config = dict(
    rope_fraction=0.5,
    lr=0.00285,
    decay_shape='linear',
)
Each number is 128 + 24 x the weight over the matrix's rms, rounded and kept within 0 to 255. Layers, rows and columns count from 0. Numbers have three digits each.

# layer 5 MLP up, 192x64, rms 0.232, rows 70-141, columns 0-63
129131133144132126121143186127114077123158163136112154125161150139085139153120117139166133142087118154114098128127099110126120077114144173131119068118164121097160103122122134139123160149071119
120155088132115127156165112130136149144115093148112096108127133155149145110174106172127110168150134122148127152165130103083154109125118162120121101144120131118126127140148120114117138106088135
150109131102136102103131147110164164130141155139138164153125141117159145126146123135153162148094131128150123140148158152131165108118136098072115114077079185112132098131164108144101148138130139
135127137110136094156179128148127102136107090110131130092136139102102157104120107155083122119157113093114143128073144099155145121148145110167109136098133139147138184164103130141115120131122124
096146142169154148100097160161110148113134145133125134121163142146178123123109133170137094132110102137130150123112140115125096144112133126166115146114110127103092128100124135185128147135148132
101162107117156102130136110165104107109116135104147117125111141152113089087093106192132128110126133142153138091127134138101170115133139118138154198130151143095163097183093123132180076148138137
137165117121106117121098124114126109124078129158171141147105128122137073131143128101172073124145123106127140132171113183161125130085132137115123127163115106120145119117104158128123156111177179
147113127134167155046115105113108129107104143153195123124140145102120131176113110126112148100119124129125159144121140125168140107170117139124144157115175118153081103095110135147115145130160122
107137138119068144153143107096108110121137108137095163135096134138119119107163118098147167139152108099136151128086122144116126113133158098116145119143111137117124089114120151129152119133137133
086129113137087151119130116136126098099111151159095146165135151137150132109175116142112140138099169130094092126133149133137113123163133127143142126149077092161133139130151136112166137137107112
158119101112111149146138106093152162056105103095090137140186068146150105119140112127156140134141130107160145079118076126111155159116114099106147101123096128180113116135156146110103126127117138
160096113162139124157148122095114138137146116147130090139102111122110159110132147121090135151137147147117152171136134104135097119146164109128141129120156080128078111152138125106179089110115154
082119107156136168087130121153122134089101163082137112132160122135097157112130084156134182136135145147120137104087132114158150117185105122146100127131113156159077090126156118141125113134134118
112130093120071156104148169099111118118127090138116148205121146124099133107121155140149179071111117141086126132101106119109122149152100164080130128100074112100134095132206131136106084097120091
137140117134161159166125130105136131186125111076096118104176128147125096143149097160124158135061128156128121118125086110125154112115120105125113127165113118135091115154136172140133156128113130
117134153094110143145107163149145143124149090091136146119099121153197121079168122126128088139143130131122129104144134136159111115129114129117135124119104123110122172125130137096168102119107203
132118175130142152127138155129118195110135119141095117115075118135123134138130145162127135135089095118133133118147106110166167170129133162132122103158134089089147113105136111134126114107089189
117101161150134115114111123125126123118146138134126168130145143167137107082117127112193128140150160127103092123139117128112137130118123122126149135133147151163122117153110133143122103169152105
127112102121114113094132117129145110134123142124186183162141115119124129096094138149153118107146134100110137106138119146135103107133179100109122099159117143177098107147097133078117078162111118
140122146127116148122162111133148157099178086144136118110121154148139115122107095164112123175212100159103135099114094134123177114117119109107154139060162129128157117133094126159152150145127076
132169124137112124142116151121147123123111086111115117147106118138159139120125140127149109129108157135136157144160125149186135130118130063145111096176120151136149142128117110137112152122139149
163120104139152100172138137157113119150122144062144170152125135126114168143169127123108152120113112092090119111128129083115118115152125108100126099141126138150142137109153127142140111118154187
133103143135128108153118108122130148187126174113103111138134121162133132070155124165124083158080134068129104077142124104167156143126133117138167084150129154123128145132154103182093168126178127
109165100108158118125109149145124128133148123085081134139104130106099142163157138173154119128144094117122126071143126162143099156140129147165097121132083123082149145138141103124126144134125149
137162128142139124129193154142155128134137132145137131148110150094095104148115115153101123097167110115181139142140123115092130135139141087146113153141133115135142158084100157128124097105122152
102110136153137120132146090107126126141155116138152154125119137143144142154109143095107147138099104116125130166108145122120095136102110111134118107135120140104083131151117104151106137110120141
157157113145134085087150153115126130114120093143103130149116154088135129115128096104145144083107105110139159161125111162135146170099132149075122125154110076115174119144113147062143096132146134
130140145144117106116112119076144108167135133155133096147141121082174182058117122110126129136137147120123100162107116078123097109138139108143117143113088163132094131142193142130114092081139114
123140119109151152118097123096128118113110121115114116097137134153133113157118190169122099153123089129142130174136144129159109101140133121129104162118125126150100118127112134147102167134138082
138151137092127147135120100142108122147118085139116148110183095123107110078112114100120098139111141095150172131129137146136127144150126101097139113146108129151187120166135134104109149119066085
130161115096107160167162133135124131105162101152133104146129107103131126157115133111106123137114154152131099116127118111144161092136109181112140121144113092096150148109149087099148098144109100
109134153131153104110126117157157141094173129093141138149117129104147181080116117141125133117145152135133131107155106082107135168143147136123173171144132177131084163127084124130130160127062157
113124134088109139066122118108141089141144140126110106146096088132117114141072130166119150074124094100118140126098098117144103139098141147142162167124145081118114111138100123178140138109161121
160082106123135127179154109144116129155164143123113132132124149155128168119163121153134150099117108135152144123093118133172086159084157139126098144140113114121140118111112161113123145141128119
132159111065074118134134155137148129156150180147140184184114105118166121137148173118142138120129114105111162146093167122109106139163156134142093136070111116110113077188154113136160079132099106
130097119152130135164136100158168191110135099098146118137126191123137113135133154135124121106131128124150197132122101078136140094132173158116136146140096088137148110119129124132151156061168089
144125146133097136154101094164110123123131131155122144124165128097147136152172119098113133099102121108149116120117167072092090107120128118109128140124126108150133086131145138152156095120125136
144080098126117143150121135114116145128126152094125117087115119136122146120083158165090140123145122122144100126153123124081126117069121165128102105122130132119131165120182107171163137123132152
119122139121107155158130093112168134121071148137129136110160116140190116130095157111113116162117136138120111121144141125117187085121158130131131157155139129125152140136163136129127160143143106
146091144130150127096117090111133178109141143086110074117149098100169147118130103137123115164145143120197126170112157130096144143117164138147141117111181166131132143137151128101121134114088132
130072145114124135132146125112103116063108133121115107136124054143149130128137120151129139127095113110125090114153070126127094130126119133135142154123163094161107133125132144163115095146118146
151169135107134172159133117118114162143140137128131105120113157170119157158113130127080169109114117152077120115139127122144100080079109162152141136154136138110114092142150168099116124161153134
117091135151104137088129099087128153143126098163112106139077094100153130131163143124138108134115116132124132137132079152163187139087155141120171171125106113118091112092134131109124141157080128
131131128152130145102088153108130137168143102122128144113132151099153153164134112128143107120112103137126129131089101121112147128089066168117154094142103136162124139121102124105110141126154135
100140108166158138122104162122162136143137153096142110129132217116120106086118133143092129136138127161135124126146139111147114141147164146168136121166158172127109088150123123100098125118096176
132169114164129132102122166138114123102077107148084120082139121074164084129127134150151107157120128135144117166173126143104117156138115124154151107088136100139128166141154118157172126124122151
101122122118133112143092136134140118146119110153100111123151072130091104084138110097123110099067130118141143135123137135136137143131114115120147115159110168123100157080184138166150088128148152
121158153144139171135151141124124164142146084118142122129137141097126117088102119124172163088142114096102086155083138165134114130148113060105115121063127155106146156131148141059132080102097158
133105178121151105142118128090091166124133123109141162109117145107147132125142118151100100105104142075111136135101116103126124135151138095118128110137161140101090161157137127159124106117129105
098089128116125151128143110144151097168108123119125128132153119171174103095113092098118104178139161148084117087144164162089166117115147116126138099136134171091157150134160115135149116165131135
144126134101119132105108144147107107135149123174161159124111106135103070140123117132083141150105138101138169109108141107161132143069167119109136125109145150128162021101131126137100099106139083
137145142120138139096132123109135117137154095110108125117191105159128113112124094130143145125118124143108146152088105141146155122124101139126157126122136109162118132169133100093126157112111086
132146093136126113125112165135115105165105128093085141067177112100155123152083161104107125143137115101087128128135124141095097099094138114102096116111109185119094094120168113157131122095101100
145132146125138124087130135101158152122086182080072130113100147140124136135124127097157157101128163118180142091139122099142111127176161147122147125122125130096153165123110151128077156155146115
130160116124078101122120117114137089121162124160081114120117154124125118127104098145126162148115123129129163132132133206118138130147124192131161151134139158182109105152127155149123108127124117
093124101093130136111124135134096105129099149128164109145115126092122202156121147102130112146145155143107154127137092125086124094143140127109175110130155134085132120189147104111086124143197162
140097153092157174151138139094127107092132119136109097123102088145118130146154144115112100158127150144133134125153138165139125089133165169131107102130151092094161122161159128137141136135146136
128135063113141143130119118077138139096123118115169111116111109119102146137104148131141123118144104111112124095119151159146153135117139116119139135114176145140103153126180133157137063081124144
099123153156113147113127123079125121107141069126160125108146155136149171103127161132155114117173122181122112158142113126163172113152141111134127097117122140134157171162122117116119174162087108
089133115130133121146142080129092120143137110132099147106119124131077166119146146130131159117111160117149118124128098142127152172131143127112157139159133146128111142112136146128125130118103114
129166111141103113121128115128075133158147109139125084144160133098091104142160143136134130167173177118081150136192104149148179088090130136143105156126167101118106113100111134117143152165101089
089172135137105118118135112135147095104120123086145140107118119119134125127118117139098134130178096133134100121100148169115159105113091062111120131091095153118164096094068155128187163148110087
147110080133127141136115105091162133095123149106098126149162165166124103140102097102190148133122137172170159106155105139109129147074158109128100115143127089152109159091072135130134110145141124
151121137122098122120121129084106119121095124069092142112152112136104151147185099133079146111105137120206173111114117166120107123123126133098109095099100185166131179107101140074134155119130147
102152095129150140109122109101139144112123154167160156145105118112120114129137064095069116122116117145118090148146155079175153150120138131099150148103146112129088136150136127083152139066072142
189118078123096118148117116093122153103101163140140117142091120105130104121174138150117107126098139107123119157175079142163064118130087131153179120123115103154139171132128132155144117124123149
114138123164117117138144135125141095157084136139137139128134131105130122130119107144125096150151140126130106114118140168142134100110070135105101145131110137167153077106108122121105087130118095
104156139106146107140098136125106107105135110108107141106141111150136099124152165144144135137129118132173123110094100139132143105161126135112137167182132095106140132081146126124135160132109117
146118095097115110107117172114141137110088149145154118129133118117151143115144128134157135140138112124115153108146123176127141150150164141123146114115139130131139138118126146142158141125120131
135133141143082112105128102130104116147094108107156126124091120138132130088130120127149157082097126133152105097133060140100110142138114173114171119115110140114159134132091121155084145129094083
136140103142152163172076115111121115128119148117121096166145113148177167085138114134093138117137088115143079102153151130132117122105129197108143123105143129124090110138133144155115106104127118
157135116109106118140155089104131165117103102134157145117108118142111127093137069178144157180125122160130127120118128159115128124157127102116108163168135070167118171116147117157144108105110109
# layer 5 MLP down (transposed), 192x64, rms 0.187, rows 70-140, columns 0-63
148104148125114125136120132122094120101152105121072081137141107133079127111091102130129134170169155079133116145112117115168190094147122131112132111134135121147151127135158084113104159139140123
150133096119124140101083128121144118159122193111141150173149112129145115154097162121123126121143118092132128133088106110140101166118151121146119147087127147159150113155110143126119134129146127
139088106144145140145127147103147127124147108141152124121133146116105139147171107153111154156130160121142125087147172123099099119143121096173133152120123092097118134086155151155107127140099086
138152183101131145102125132131119119113146122168135131138142110108112170160104121129158106151156136091127088166126136149065126091126097160174133130141095143147113112108168137146126134113134115
138125110152130136194137111106142112079131133120093121106093119148165154124122117103120110163114129104133131114121066144120104114133101138167122133133139158127138155119113104120119163165150144
120152161131144128134160100067117118197115069144113149158119128143137099141140107073138117070155108130166124155133122146135160130165104115106145062099090134141138151096106127140096118148118141
138149124086111141119122137107124119107112113120177130112156159116089074131085118174145135157125140099165128104186129103118169119139081145144091129127119148156112178154096117095100129124120141
130114104099117127192147124150158141130158104146121213126091174129138114099116085110093158092104112090125123113125105139141122142157149090109121166154144135152106136126152130108153108121096112
139118158148170131124128154129157124125132130098151092119110123119133138140139122169138092146107142136129118145124147087137133144130065125151142125097139119125131093142134103145131118162130125
136137120147113102137109173111186161082101110170123107119145114149150123100162110152128151119122138150148135104126165141123124155143149110162106123107151131127104109118168105143080116087122133
126096119118143146139134135132107101135110140112141070148142126159147145159133131100159151099189078106133209076146121119146096097119139160152110093163122166131131100100131125126145113107151095
116126135112169159103086122122115126108138069155168120122134115113154110084116097139121152109150089140123176127138139133137087103111145131134163122150082135124182153146141119104115101141123125
115152150153186121116183128119093113129145116144118156120105106165138152159133149147086124142133174091144129106143154137144094131111094136113126115095157142085106193156112086132118111122147110
130134126120068138141111149113145094139139116118141117145121125137121125125124122170114117148127114134142144102119160167166064103128159119153098147110129108081121113083086177148153162104096137
087172112144118093144135159199143170153100131150126169166110160133149145118131116133147137128149129114123107158137083142166148142132155122121093095125140125143167101147101093136109152147131159
090156093167178127119102117135132114142135154099130160125145107134127109121095167138125135119143123131135135126132161122147133071114118118135123135113125113198143127138122070142185114140151106
100078138121141174112159132145122129123136091106141167131151121115165144160106143165136113165146152150134107148125111107098137127123157167149051139138105134137107111120158135130150132129163142
133116098107119154095109144102152143121130121112125092133129131068141143101149137143095107161118119138108121117130142151108107104138144160146143139165134133092102139140118154103158110141119156
132122130104081085115161099061160108131177118118139118106137121151151117135096117139126116126123141093095131125138129139182141140130095086137128133125126092131137150140080116141132094106081126
133102142142125143134131144133145138097180100134105110077129157149084120096120096109125143158110110177090141037098145132166141150132103166158152120151144111152144111166166110086155128102135111
122111168155122139108159129134094145149122150152140153135114119114166149115125154118104147153118137109105164135099095106164137153150135163144129098136080136139132128129157086143134121145120133
157101174110132136131139125101124124075128115160155080149142119168127103127119129131107106137124126153126150129140118169139154144115109115158138150078154140096120113078095122124145133161085123
125139126112144104127126100118124159090109098172114151091103127090078072115112128133152129103168123142161158136101116153148124192135173124111122109129097171139183138125095112103160151172077146
118116092091096146126099152095156090140125114162136121151123146149108132168163143139065118136121163078137124119099083128148099110126099146150127140111135102079142118130114135141132138138086123
167162140185139137138152071184151098103143107107145162140105145130146139161128147109097136154100133114139161107136116133127154127101138143105124132134140145104081134132160122133132122113160128
141119116117150170114108121148137126164126146123103090137159100088100132119119109138141095145146141144112114130147134107109130132144121113179124142116103082147144100110134152112111154147146126
165129125108122119152139100105101113133127136081129120157171166153131104124134163157109100116111172131094126071080132166130168143152158167122153124130110081112133096113131175170152107133131110
179118143091098116153094122112111096105137131129097131114150103151126145150111128148140141076092115156121135151125166133105107153109114078166142185146122132086143137140096124160144107164130103
117147156147112112151149132149132133131138161122167141117098131113141109115102115094138132096126112134123132081152131167110104129107133149154171142109145156143154158099137067121126129130116141
110137104127130109165149129138124089116170115101145120119142125121079125165134148171142139172136107071152125137122168137153143124159094122138124143167119119120180132095117129110149164153127127
134118099114115104134142137115159097121118129117134148140132137149090113115115142135132153091130127125092168119092097126123133127134188148128105129139140163212157139138127126142149146120104141
124088121142140138107133152148097116108134145158124111129162113106100113121116129132115125127112121100122125137120106162131126067137156091111196052068077112109118133113159107147108104165088100
125121120152197121130140133141126130150134115157162154084113159109135173134165119104090137138132133134154102128132150163135155118150070099144104101109136176131135139127128102106065109132104148
114134101097111129099111103129144169115096121140138161088142117144147148113149127120115143143173163144101144102121119098168133141156110128135174131175120139116126131136121142079120113122116126
141111077106115136132143105086173131126167134157127096154199098126092086126131138106135086134169099128148151107098192148137108140109155175150118100135122139146145154123102179114153120102165157
167113126109110151142089156073109136111128132165131124134124144122115133124148124091186148138116081107121162099130130163076109130194116151123138107135083142114127129131150112146114121205160107
127146103119094118124117172127127123136133152097144134114123113142142172108126154122104124159126188129121123133154092122143128115148126120170147126129174125186099104124152112113149101150099143
135108142123103122110107139157102102168122154132153150138200142118178119140151124131144125126088108130157113127107103114122113148140111139154169144104150109145162111159152159070104155110126105
097153116141129178136121145137115099130092143086136106122149149109127160115111146089174119131100128156117110134130151159130139136113105109118178180099117124128132143142165146140131168155153128
103116112112096111140149121163161124166136158147152125106139167162096115124148109146158123110138127148095167180165104113143036113157085125124083157131136122140109156138135129149142136170136129
127160127081134147123084125125146122149117137154152114157141110123097126163120120138118084108098093124132141111109127113129146132140125118141119121139088104140130121152135212106126123120116094
125076145129128097108085153131173119132140142120140119099180087106131156170162112126116117138103177095122115112149117141104154128150136137136126153160101134146166110147181095129123110130147108
142124089149105173122123132141103147157113118136128115115095147136147171093107104119097138153109149124129158115170126149123138162157080158105178114105155156090120101087115172174137143108148100
085153081152139152114114167141122105119114147120174126120145088120090131134132156083139124149146141093153110115117120111113129120087108151094133112109135100140120097105136097147123161143133145
131151143185124125136112099124136131130118121080085070110127111136110148116120136127149087157117157096121140132101094084091135138112121098149102088199127166134124127175128122102140130146142104
124127148156117134152147079137102136141146119169159129101128088151132132142096162127149127143088127106152098131105095108150111106139077152129121137089113155159118142147133060117141124101150108
141145118162109136159131170129160137164126098109091114126134157144147119148087164153139095110096155183131150123140166096141133187136106157109135114136149158111123120144128140084123165116163129
127123099179152126118160143135107104161110097136133148149177125124105143124137126127088098110153127149131070153098147098115161132116141102159124103093064137127099105168144057134132135157140130
112126124131094133167152157120143144138127119143073082119104094134091108085150114144160125117132133129120135171115129158147123110163139138157122133125142129162154082097110114114157149154121117
133142110136083158162127152115099117083133144127137088160095120107124157163130111088144159135126103123126162142116125106166179133115091150165122088102121114103093117147145176130088090097136115
118140160157146105156144131153119099186114123141138150095133154115176154133131169117130118150118096153110089138095108148098129119153041106148160106123064125134138158115092161105113112146138125
148120139108128094125082092133150130136101114110130074107124116148134127128113117116162133117124131129118094095145141120109156148130088157079147137163118164103135118152114140117142146123132117
112128159082115087125133129169163145074189118151171089127138118165128125124100164134139132105128129105128122125130126142139114140135115146087127141084082147108170119129132131163147199149153150
148151091117094118144142117100111102134177119102119095145108130127119099140107102150157159129096139140106091127091166159107145111113141111159134162162097132102081140106078146175154142108094121
130162142140089163100088173163158146110119134148140112100110113103122145158147151106091117160119096126105108151120137094097129114107106112129160135145116079111150125127127168123136171167113106
161149134121171128202157126059133112160131143113107146117110133120130116150087120127120143190140126132180149116075140138158149144149122093120101157119107118142133170115157089153123100135154127
115103123094081122124119117144145153110135123083124160093090120171152123132122126119125159100157152133123136111105114096108135169075144142109101136107125122138099137126128151103141101113104170
113132128174126143099108131132112140158102122162158130096149139091158134122138142113111115110173103172117097165135141151119109072132109148140155089129149108119144091083137120113147140150134162
112109087152140141128143126154147159063153140143071129107139073090128179091122161182138150125117108108138111095119137162115123162166123124119100130097123143097112116151127141128122124106158133
178129150147117152095129139152137114145116124115119087136153097127150127123114103125142097136164125105117094146133137110140141125134098139153149142092142122130140077136149086119146151145127136
117127135106126140168162106150174155131133157132170076122116073138175146113132137106159151141135134122149152126092138144102125148132090068130136175118180153125141099148126129110143099165132107
119120152143108166132147125100109137134061132119163167089147157174177134088083124106118110108137171149130140169197104095123159110109117116138127139090139112116122132155153085191119162127148170
137120180098105134151120177117124131167109124152095137170130116124115168163156090146173162099094095156114173111103161099158103139142115131130169133080101120117118111133159170104101146108117091
099108138095104154096137100117066142127169192151113125148144089150105129135115161140109116107122117127144163110108123129046145117142132119127138157160106127151103165117122141092110176095112099
100087146084127183152137151155119083126130165113133112115145153109127092132133140179119114195103120143105134104125117145127131179193120125169091149160128098102161129110119115119125117113137144
102096127136126181106129137144162143147166096132154105133164116089151123120182084116154145151155143155109190098146155115137101123155126113074121195144105119126148130121131129119107107141158139
091136125146150139133124136121152113077169101151138132150152127172123145134175147149113135140079115139131139150126148114146129110112100116084109145130137133128114157114145133129140098140092195
133154138099087093120159138117141112113144125149111147144091129161149135130110112137153140136115115125135145136096132176147123090138136133125137119155160116147120196091111139173123124100108089
137118146141129116143121120157133115121129084108116128072129150133153121146155129105138144113128107125130129135139098118137089152094135145108127131141151136101095121166117110116137115117166122
107129135117109135096121113136150142159168072115096099123130136168126150155136168134091143118066178141167143111099143139101148126141118088110120135075178134158107125106162136141141096133143152
094168131154122096111135110125121127153142172120078147150131130159150116175111118102125127074139119148112138133119177108107156102133145107122134113097130056134131144124149104117155127159113151
# layer 5 MLP gate, 192x64, rms 0.227, rows 71-141, columns 0-63
156101106133153139126103131140134110152115138137108097111139120128144141127122154120127140174137145098115122153108124135146109116099106110143140107106146172179151125151094120130105120137114129
134112099127112122133097138103177148150158160107120157104081139117145132155168169132156149124106187128146135112138129114124154143109138149122178139092101131095127117121145134176132195137133100
142130178112160126140089131103135125100117137152108148097141105160176106146134128101141106123119091128145090138155160160125142167103130174120156162206113094135149097137151122157114161162136144
136122110126091129113113132152134168122140082164153118116153085096118122120150103138118148171144164106108129115112134170117142121143139105092112100142160157117133067103133113133168137114153124
081153150111146129107102072141125119140110118107107127130159135134091161136125121078148092123101106154139099131125123114151158153131074124115096118115143144131213088143127075142152145148178128
143115156136111128148137138102145154159149122124155076101144154159082179107161156152100170156154130097148130150089120098137115171097111127144166130138169133150086119114126114132171136142103172
129151174088093140162154098111176135143122111159088129104096136091134129126085143099128164111118128117134139181098108131140097170143158133105131143145185177119113130121099117158099136140168130
128148151132118129100119151171141152087118146123136068129127094132151106092124113133145110151104144137142139090128080113155136138118122120117200174087141084130090112137127110148148135157145061
112055107105084116116111103132102123132169120142119103115112131097142101151156140108182159117126126124085139180151130124112110146130139112137116114148147127094154139143142123149111149142166080
104072101131123140119110125147109132159110098086140124120110094117115150104123106138112109116138184146094102112143112104134138125153114157125165093108131143106144138164164098167099131098167162
112134114142126109141097139115137083134079131117106131081114135111106092111130092086093135114098097118120127118118094070130127155135069125131143132154119101115145146121096137100149193097129125
152078138092126083139114148130145088140161137138142140086172133104154137122148106137119162112142109151123153134091092152151117129142118112123131131172148142167132097153113116124139136164152093
089069133111104130136107140124145069146145128175155110124125143209083110098173144144185140131133111143165117113153092140140069124099139149139141114148122129112114114103133107144182102113122095
130079126108102132161131155105148102118142123099125173042094171111092152142150125091125150125134121116155153148133144131126145108132133152101127127143112114154119111153113117143142121129138096
151096125112104063123102096066155122116100147147119144080137153161138131117128156130136128103123118175114144180126130174119160142120154118143079128125116141105115092132131107123142143148106112
133070147097137114125151126181148132115145144141110149138113131129138161080120109115089085113104119107129109159088141079143138190119095139136099184131194162148151109167113091134092117114097109
150153148107146118108128178139146095130101106131108121138115119125140105158124121100127124128141166124147151153144135164088098104117133136138140127153165118101137151143112111115157117157124159
137106102141136149177114121139159154145106122125094151093139116117113165157113123119180121089111151116135127163103154134116144162103095171122113171155141163120111089124111123140115150136220122
103161077157096097146116133148141153128142146130124088138129134118112113107117129090144132142118138139130143167073140136138148152079135199156128148129130098101137162152152086086162140088089076
113198163143093123134130110165131138151123106142122076135087123104110125108103143113111127130125114088139112124132118108137072131116086126090139132142136085123127105136102126143136103117093099
078130164108119139109148110141147104152137134152096131095122117149080099092122186099156150120139118136182153138152126166136153171107131132093096122119132176134110108151080144136125129136122159
121084134112122144102130106133145130176151063131108123101116124096115207120110128168097124154138126109085104155097104086121068102160102136139106134105137133109142128151118129122112158129104115
128148117138107117161075160155118108154155136161133148122163156134106128127102125104147137122113126134088147144129094120116096148100156121106168119181124164121088137136089113111120127114123118
120130096092118148127105151103135151170119148141086148140160117116117138127119120138170153105168116154138096117114141112152122133138154145132131148124127104156179156115140122130138165138116127
160119135129132095184160108116098152108157085155120177106113145153115120131130147141094185121149125118107108148126121156125112150095133139114137127140149185112120115104133127108155112142144159
113079126120127151124122123125125121161156098076129115125092137143117167131163096072154120127171106149179140122093092103097133112124113104127099141144134132116144094159117113159133148145150143
143145089112135123127095135166129158130113075127135100106099140108097118144140105141122161139154114127105132121103118130132083128073123124134105089177148138127135078092114094139110117194133123
115145119143121118158085136124132132156178096129101132106100091151148114094172173112143127106164096105141124125137125124148123110136134141152123094118106117152164156104135117156140130075126136
137115152120105124141110122127169102149105125148082150107134155111146133090138168163100138128125155094131109138127123128105099231119153124115147148156180168119134156117175118121129152146146146
127125110113111127149128091120143120119153153163114109137104110154158132182113127163109130129100137156104138125092090138150160124111106132130103122151137145161182154155126128115146187113113136
114145111131138132126076101138118123156141149165134082093137156163119148090136147211149152131153114141185093132148065094122097138070131158077164138138153136131147120138165110181150147146080068
144145145086081117102122099114152146114164142109095123171146079127134098124127133163135155081140136133142109119120111134111085134142177146113135147152134091096118129117155134128167167105134108
108111178157119140131121134127152128116087131117111132100155122143092098127129129122127144172158144104117119079152116065138166096134089145107170113139132116147124139135148113140125135095121155
123088119143111128149113140139141120148164113160104105083123116142137149126138187138142128108131186135071143126090168117110090161135147177108105160110149103120131141149092094110168114107109156
111068153115092083114098139137162129126115141148108134078105143117081180147125166090154109106128107115116116114097135162088140183136105138155091148162099098111124145138120080077140125155095120
104089101103163134111132102155133180102145139125123109125122092145150149069151165136140137121149116116086130097124090108113165161093114140142143118108150117114121112097113131129104121131121147
120133137119127120137150126146164142114171114075100131100170077116149094080110155139143119099151096123166114105125113116117143094055112115145142131140168089126105126121116111129109155125111143
173114130134106113131115153129153175129133168108122105123146088135112149130143120113123098122162125107125159121133142097127132182101089122143078172113152100124152129149133096091185128137156166
111126117130109086073124089100135090183160127156136143142119134084127133105158113114145113136150159137153120165136128120127101139119059136125107127137168137122149154162148111134120141136145094
115131156133157149107128137139113125153115113085113102104104128173104128157118159160169155143130138122125116129143158090127135127103123156132153165135160086148100102126124121141125163138178087
137131100120112128150132113128152156130161141117128107123091148125103141104145120177128110123127106116097127113121081124152108143129136117072096082123145088150094114145070121171142110073146121
138108123108146069134122120130152098137149146154094128141115088164102137127125130098170137162182122140124104147140148081091110104135147153175131143110192132137092119133142074102123100117173119
122084119128121110140105103115130102123119139157132121133136142129123131123113131156166147112144126144114110179138091154117124158139085098132118154152139114134127050133107134134071123108113081
125121131142149091111123094145142166134117116184106109148117129133103079148069110114148133087185119059164152130128119149131083135131103160089145130150099126129115095120170112116172126115083112
118131159162110123125114086093129177154129114101104078110120110119101160117129140139137123116148145074099166123075131182168148174114123100133137144132122134126156176119124095109137149088152113
107131176103121118170127115141147136124169142132132152101125097109149153105128130146113121153141082132068146148164124156137137188138127172100139123129165118132130155114115086126118118188119139
062158107119116167116115073092164149105111097145110104097124099164136129118163146146112187109120114148129103111117109163172158151133154156105128113135167141158138118132144127112152132143140097
183117116117127127129090125154167125128129118098118144129151108115123115108168105109147117104140115126065103136162141122167081139157140112108162143130159113140164100150114116122122156134106148
111160153114098109133130115113145128128163126142061128083127090151158118141162147072115143119137152115169114128115170144143095164123130194151087151163154130153169131139118129104082145125160148
136074123121098115138123159135124105116126142158136094119097122128069099146153167151106122166147169121133125132119102084130126150129061127104090144170172181125131096124118103118160141127136126
102127132122114126164127107181121144125132122150129100124119102131129148117151200127151152113134158085111142140141131123133115138114129143109113134110135107128138081120153120123112123148140115
123120155125138112111127110108166126148109098132174111130142113165087143102138118123140144126160146050169066163119148141131157140141073096114176120136164114135160119149130116110134130103158108
106085120135170110092092098185129140142132124126120085119154169173096126145126118131107095107133176070135140104156119099135142137108130147087176072137170117118146132140107112123123159133111131
117135160126147141118112158155138135154122144106116129093108160132149127125155116119110123091180084148117149112101161074159102090145107136109155184112130141128100128122133082123143163147138128
127124108109094128125128134113131159141143136132086145068136092141121169152130130059131118113149120098134162087073135167116099089144109134113153129122149123101114118132136132116139118190150109
130122125125143132124134094081136131135125149152112098083126109115124131143074124158120135136096113119137132136112099127129124150112104145151123124102210134142126140110102126188137136114162116
142104145122061151134126099107109122146099091089135110127136092087125126157135138116135134112149087140093102122130141138100126138122086083139157137112125111134129115162160122153119145138150154
099142143111082141086108129131113134153140149117070109109116104112132146173123109183153148131153140147147135094136070146103127163091148173139153144110154128093106154165168106127108125187137139
162097128140134142078127140172141098140148151111127126120145116121134141099111158108176157132134099131120125161122142127108096117128130141135091133108115115133149091116115126119115128136127133
107082141114136149127139121170158169139132150140155088116122082157114156090094113109129152086122182131127090131138123126108156156127129132096150152152097161139147146148138100166121128143119143
114121122116152118115094135088143104195159128136122121094139099162097156084114136121155085099125117168166121158168147127111138142114159152117060151100155156073147119119127086117126149102109109
115103114146123141090110107109140128125150119105108142075124139117156147121098147122110131146117124111152126157173147102116168139105091143109093123140173097136114081126071118144158142168136150
130115132126137114145131153092167125114145128111130096113097117104132154136111117114119135139142137129121102135080124131115094174102092137086114111112126105138130158149118081103081132101205108
107099170125136107115100121136153076179127138164078162126111126122171142152127121114123118088104202142129092123149154153169150130123114149107119180093163129126121117140116112146112125154182152
131115126124132118131118107140118134115167121131145141107119111093131122126130080134135204148140101181060131100138115097122115105098103131093182163152181116133187102147121102156096099102139108
181112090108141107148116149116122125132164121109117085140123114119110115150114144100129142120128134162104116155134065106143082185072112122118118168129122112147128115137104113124130092135133112
084138155095129142154127082110150149103141117146087145083120081188124143130143146110143143145113159115125132077113122140134148124120129130115141142132171160120156105135152123067124140140144147
148139110133125132126133139105109131121136094159104138130164076111107120164107121134128100136089095145159122125177132128134118119118138110155141097115122116135136118114114128100111144141129144
072125132125111169124122153152165128108156170123087127126095125091130154142136130133164130104093153098141115141120115132115101113125097186104077154119157128124085111121124103112147147113131131
145129094114139100134136121114122107146137100131144124138157151099150132094097156112142127092157146115103116115127086115145116150131104169138148141124104107141141083114088114101090091074140070
146126097108103120102109083131120146142125096144103134135107096124089105098102157134106192118145129110120120138127092113116103130115131158140117165147153127121133146134140114214158112108116109